From a checkpoint of a small transformer trained on Wikipedia.
Size: 20 layers, width 192.
Architecture: RMSNorm after each block, rotary positions, untied embeddings.
Each number is 500 + 50 x the weight over the matrix's rms, rounded and kept within 0 to 999. Layers, rows and columns count from 0. Numbers have three digits each.

# up: layer 14 MLP up, 768x192, rms 0.0849, rows 271-287, columns 0-191
# down: layer 14 MLP down (transposed), 768x192, rms 0.0722, rows 271-286, columns 0-191
up271:564501625589443515602542519505496486497496521466391476491497539499582528524459419522600458536437588484527507552478571547594490452450419440529577508515491517471474506466550525477526452485520522476458464449555488514469581534465425490494532416415416539537537526387532363473380430481443465502529585578496545522481563444491566511456466509439442570487539477553439459463536519516527594545480447581539475506437558507531479528538496432465600505540509489514532569281466479551585519482475542499548487534383545439490472432477485581487511545512520497456458529547553534587443527477450525435
down271:549484381425553537535396455524566574481420529520505496495640501485469529525371472483569460477482557495485535526498383497541541472586537385530528471418474505560470511496475491486506497537446497569495535516512530479599495516472431561533397590463532471507512602598492649614496490506519495527547542513456480449557466485499527466650491495482589454483461404530573561500490435541448408502447526495471616444483482557477529427570564492434398411501408525525479443522551475521503607527485451529447568545439532433568437472410418435394498516520486520485554497430467423505494517403481490473
up272:542556513442486561465563448524535458449471530445372360460439489499507445500460579437522581439481523522524474502546408571515428484462495596507519462537520526478582475445541483472471477525504434549515478513487554555520601558505548508484513624564411585431577486474554499602551491452489548449536552428418497464525488430488507451477627466506516489540464445448572452498436484550502501498547536533424456477542530543493472457481502484442571438517594530437499484493554591500515444522371447485460502524495474493504434420573502446416505568434575453491493432504464453526448485481427433515
down272:547448494547544410428472569465467513576400568539539563459470475541434469466535511507463535462449481510499523540509523555514520477623446560508458561496523413572523495517507491525552595441546456414455501546477482440534540467381489482506397594469478430630593469456492527542443625527497479496454414521526513490533505511536539422479431463535417440472518379552446513505482451625493514418510399504507510455441490509440505527553509519548521512604545458523459418486528430464507523504502433404477505527447505451488457428510419449525496413547520593459484480513606558458473459475613464506
up273:474460543487481496548441425507526475496414492461550507506614537542539531447452484531486510524443550490584445464462591503493488476516420583546483547518596534458447576459468457503472536575513560482534563462499586478587621538554451517571518548567500407492453526493495440503598417491560555597550541554482570569542603442554540529502664527463546468511536554589468558498526538476371523359508409485531395532419437492467406546422361472463448484525520584596498480468484539620558492491534480548491561450567413429514499417515498484419542524407524415498493457462586446520507474527529411543
down273:523479521504554592519553548490457565558495515598536572557540500504512514447568399473525548526549460481550533513497471419405514462550530500516465512423577509433554464498462482485553565591482496493519486546515499576543415546508448500439467581405482472537528471531428455495514528470461471383496433499493438459396428526522486499463487472473492491740534552554458462472559494529501481459511470472483389521484536496510563504513419417445499527498472470470537526428465465477481424469494451443574540545409477566470474471527514535484513465537479429544531502520553461458489565471451492513
up274:483462533481530523509520508470544379458389517432436507476507522538516492475494491570446526414498580489525496505437474507462518492659533519465445557436567435558519595444444615469510486443487469481546658490439451467538588482543508564456476527534477476393475569495503594506393457430413550565517503541623520547541458450575535457439482453461500473428563527513481531461429386483515506430466504495545522556408466448479491466482596595539564459575573466471480549495533499545457590589557502488457446444493572460560443513509425479478475590549541451581548486519511510490434449569423417515
down274:527452501548452613491484557489520550545535543563449527445452480481422403465587528414616528414474420444511440417490554503415421500509503461486420524367473447530588483490546465523448495612611504516543458507521457537518460469524582489416415544440547603533405544459511497518515558555561518520441478480485468495474604507549484600496482509461520417479453507489494510613505476541483463538566596493536529484595512541540522399447484469511457474611466420575528489505454523536517594511467529486537504511518447574556459498443468497598520469515514493498483521542515549444466475447593504547
up275:565553415489564491355593533477522559416385580496488517494446497523458491523452444526503577510543566542578529491540428575577486588371502505545436578479535465497557504492444509426492483508571487490518523490483470555504559522490528469524483557485506466522544482483471422507539489468475616516531511383503560492457590438509623424392482512508506482446460523502542511496479401561469510507542542557528488492535539555477469393549566456460518566419467461458505472459522553448437484364505549537580533441481455527559512420583506488345546662502496529515564532501463470487515457587462518488
down275:468515545531517544470555579474411432514493496593467497574531542541550424567429583488564525443574426473463525574485534526451456451569483435563529476500512529498439455354560518576551506613515471472582449444441517438477535611466527599494491599506563444531513500476517524533464477527516463482494463502547441475470510537415473496527522494652411458467582480438544499563464495407441523484571437544509621530513505565494500467552439499512501503580452607462450339408498422658611449567491547624452487454616522482425477523489466438478430421536506574415543443505504542503464550431490511503
up276:500523495458479566518535495520470553516467630531577465499475523567457470475525443478498500579450518436557519524655477501386490449543514526618464517468469544455592451496523541479494444430535530542443499410497519452553497481505562495428560490453416461498557553490502486452513458490496495592568537556553504572562541533478498498523524508536556410470587469483491493528480502506460492445490561454442486568526477452574527374410506473558567463499463432464503590415487592592524509467487422560509488601449546579582467503492505497423541543462587448509554519478488599540475465483469473520
down276:392500506546510528412511489457477525499512471554520451453528547498494547461452432506571468511440457523489507473486489476439413478541431499476449485545535488587453523486551471502505522466457525495518559536458451427498459455514499498527424454440504485553450519537458488499514562555520557465505450497508579523440567443498551493507472438480490531594482430383528541422468485541513508495552419572535464491584581484458454487456450537462472535595572493527519499651534491523493535462459559480456572492505537493519446513497499481538485473488400424462451563528509461514579533484562438502
up277:510500465516448501564532476408455477545310550491512515523491497434489504505418488484455568460577548459518495545465562533437477557516479552538563574516607616464513527504558395430606465564518542519526561480516543446477500536492437528500432471511539429495476544475558559513506472484413586552560588520482532510485643493478484461491533397514513572515521500487446500517487461585610508466471464585501547508454477512532538519513546455542520585509451509477545357447498528508505523418547516532523511513497438504467494473479519615434500576546565506431489592510465491566455466492516485572
down277:556542457494477492521588483596487548495589471419489516401574527440521496490566558469506549432456530500576446463445518492456469453408515501485504441543515494500460500441400550615480517440476385445569457501414554537508474466518508484468485419455467586502514543561483415491436477465554424542498528521548513500562314536533448538581457475565503461523546566558487526514503518504474554543486549449520498501496509505451454515504450483455481502543534588333485545543494520465537497539510470545539496523551482490495519544483483472527430365521506496456598492518440554536512455488450491519
up278:598525483442519475508502526561496611403514521528542507524482589429486489507434473513443563503488528452464459493545426478483477498402473534527519531477473496523472550510514504457493525517447422455460518543500516413462620521453550511545555492516506519467512451406475451461496464466509602497615447519410543501533549509481498453476623445452520534516561529630502441482484533497487465408558512518496468487361457418576432547515467501476476505523552442486471469500498571509517478489475398542486550476474510591459576600558521536506426503594555464581432529519532427483455471636442457530
down278:436445519509532601443446496487508509548540490460458404527468469555530524459550475517535484446477530513495546469471484476514515473493441498576445470501496487509506518534527465577535514510542513457642538533516461551525463467496434590505417520499524573499488519515550521541464482548503507503437528518544464588500239456512543519492440501609463382601483458509544496464489463531539489541519553461542539452524439502435624381500499571464510449517458501522492501529491444507546520433499605465565514513428483485498418498494541497500619506464452419463512510548461551486516508466596486504
up279:513436406465571610401544469480478587465463438472477492439450563494558567449493602500485628528530551470522540545483497499566563610536534569430420586383443506447588533494527561487558503584345476543537469388451561558494478506479594535522479482443441502467531574505445467510555461460508507505458474479505528457569561556479474484471437430521453495492508531602531455488520479576523483493502496432484431540477458498456448542554433497563556573542477456488416488543524565444505571525495543589485521563569414532489435468428452562512449554493519464567454525459537533450377415504515535565
down279:479559537467466601515568511392548474525513503554435483489476494567549506513560468522528476507500525487620459521543447482493526479572441489567601498518548525523534448517492475465481554404483522520528443548499487523463514475510477388533412437406519588488502472521479467490593490431524560512513503529515450474508377527554502468476468565503524510570493461535535468468467565499493590561523443572481498452462571472521523505429539456561460515509525556485594502418500585556467393496496529479575494464503496458615513397520457532510571432456596517563521541552519492459484588485481442511
up280:559484502510479551458636476454563499591448488502461546478480546517562504510449486517499564609382541576591505497569479486494548491534548614465523477511545501567523508520515433552489444487469426564508497505490519423525551535471426564459380469499479495552461484442475504459319386539442509404632583507490537484579437445500452494514525533477469477424498487492497469588491557535495430468622558510486481543578454461439464440499421480501462469517571494465422533524508563496571514473509503554495548497515479477412498519519515519453531522482500459454447543495522480467385518492445491520
down280:424491552451534422506518512457473483497514537490473515549474531433472485534604532472351442528440442492536513504499512533494521488558506433553710423531442540474508565509527492497445589567492623555473480503421534440532443501426486495477564445523555481467523530489589478502514483375605433598519570489480485509416545464537515431521488472542474473495487512477524474510406345536479499472407455551390529546454495625496490540486561529547540499492558560480490611490365426499494453500483498517507548558373502449472519435503593436380499563471513460491588551572517378538495461477491576469
up281:561416451480530586488547555464598615494406420482525456465548493540514470522570572527511568450453453465546533450500553593414565575551408519505542492472322547568490464493455528477524501512500606613486501483400519485492543493490552530411433493567463611443577534578382545544503474435524525572516556490484548484593479553520541480491513465478511547451527482525535496526480410558487587504524481548595553590428625416405536515417474478487501463554551446483468518515414460577513497524540515471430539545576490478546463491476439487544429527489513533549499441505515434544505565480506458503
down281:461539496523518536556725502555429523605381499495538454516507471439567416433486463527502565646548478455507535499450474439508510501543549480573509433508504485513564493512471538470464395434624533504430470402460500571404471431491423421550499481542477491564514570518583522499573387568530514438485394478437391521521545535566438507498494453525506519565460439546519503503456470581496521549606560501476406532504360508534514469498532644413492404541500483561523528433477562526477495518501447532564529596549560629450510463492455555548470518465561377491523507492464520526537506493556387383
up282:515496499531464497554584471414547468503509447550461504460453504580569390600404513448490544567460480472496480488537613528492466371570595541384472472463484436469596478438514535408582527522536449512451561528535507522507454519416498483512460504474488434445527444536586474536499490333474525467512481473416552472493489428493547491535504522454499508390500532505562458542495465543456493575529528514500437482506426484422539432383401577434453562441487377505481471415521444486526526515470433475504466528449504473557459522467482549485408550545475501526592453596462533421524546501477565543
down282:581396533489584603571543530571385462494497503449529505528512442491437424476522514516547616554537562481506470448540457493568522468492506483501562473508460484510514534583500495519551401510568475477455502553460484588476521496563485517476475638478456526523497459497461471465511524614533456586534464574520464519476450536492469560512475555449431519522471482558390476503436548497534553578466447561613575568525520448591498530503603459478437387423514576472474487541478572449531519326509533488390486527547443465532502533498543390500642443458562445405553469529580485434520435586452505534
up283:507482494539542552511467512401467502419493438537504478556512562422549505500454481442503612552540595470438454467471615544405564567462493511564586549462624585440493524527435539455507565516445580499439515511497443536563540579526559615461499480588481368503490495497465476483511523462457478522546525466521485532499584494565542512435526523470487465497424493487435431403428522590494530419544435549479511518413502483517461496430547557506504449467517523446436581568463598484496467440494479531521492557377478483495459432479541500465454445483470459465442510530606438589478551502444522499
down283:401457401499431485442495486521487464547521531458442566579510427499529474508482438520450571504496445405537564468523537514483488465504512497466513499496522509439506515520532486499501590499479473480581510504484474470537436449526515562517604469401526530508488514476470423578509438561551444407517497538526557530473374480469494534500438531480470561487477538573531544522564536487499463504383506461615509423607521565499519477448576511421535505454462370478491530437390545510579566510552576452510524455477630493466392554362492489450633496523544519528475451435458549561484418430484580504
up284:473523535490519509453458532477544483529410584492420415557508420516594427495527428401412485594489541518553468493598488497491587465463501582490483513393606524502493497493529500524494533503516463544501456530452479453516483455490547471464519449520546543456531477503518524498493532507494465436574448541503513531480513539575502464505524520558482507489526471468513512445499447609502508527507554423491465572530459501502589490416555532545426567556505493388508651444481518511503571470537500573497464493474553502573445479540468477384507518490524438532469489512503538505483485487422552522
down284:527533400459528490586440520490492475454545403508482516580508538499473570475484549495611530429501567437482476521366532592484391530525521511443493504536470519508447430533606523498491602578489491480440493516513497524517523475592493508532416479494456473536503531512518495471544485465489456594519494443516525512419412494490426539502439487507526478479501513462480497486447470403503457506543455606505549451450483549503520613512447508471457477495504533605518440489473564480572487540502509460530441473498469492537468509437507441460484494492457503481486501425523520543477499454547557470
up285:558467545437506528615545554469507484460483451518458491493457512529424491487558503421534590517361541545477455522539561510551445440512468500489469547506477592483488476410492396485540470510453520518424493389457471518483454404535506487470481538446464443505528471338572489536437471537454394588419438478516546465526497565518567464463462364659420508516519563471460527385494508537488550562504494535531475606488547560499499459509450538494501447574601445407474458444441527449480591588521486486567502555533474518508473523546500575550476515504510519491525602540499486582441387489467516511
down285:593540515553442472492524438508450539516582468524495594458478465541489562466556521577576549470486537402469570521466494553528470475520532471484608582480571485434487421460549475552579606414616553510477491513519533467528534466473545491462445459420549534490538484511507551507475516462506537457504610499437483509411460576518418535489572521482492438494539464505479550434453461432523474507560446506525509608440432528528560523522423479597527506481458479324539449580446493536500481649545510508603458479452540589512414503540396479459447565500561421569530426464549526515506488458490461464
up286:547516601538512473666509576467451505493490521412521427490506496507492413589480379451584581506491647478531473438466568495492444477505511555501473537546573551502573491346476514484525534453409492538477496496402563509514516472494516551555486444549420543492457537525509433424531510478514532500539427514523467557457469465469471508521466499532476424427526466485590584527490470508503467502421565551628433528435428535487471542393535454519430404447503489462521541494489510605591500492475451574426500520581542509515461564617498507510556609401495497552525470564444556608539472571476575499
down286:482463525357424448437505415597532417560586535598487567492417585519512509518566362533488504486496513519475477439538571516517463552442416485455535521639543529426475535441552500459535477463530532531476518421467500510501423495477550453482442478428384499532558507456500398419511500518427501539530516570542539508489535515373478514445504538451563399529450461463503428441408496574409508424495462583492460476555470466509461439487485527431577534510490387520461435501481472495483495508511516495634532540495529560489559508544578546517502530564538436535506519515476497475526582446455471494
up287:513540548566499506539584507519499460462422473506536575541493492509441447466476369429496496582535488454564618489484409538414479463504513520531503483480457522428491426423488393506538473418476413528491532485436551532534479546508360492508481481531476493506478475554539495490562511502479496502460530503487493517461412490628505502448575589551496415445601446464585393525581482529467479504538558495515554602515499435529498579513576528536544575541461475536503495472473478459531584544442440566464632491447436466478500566570523471485542508479574484447511539451503474537421386442493488431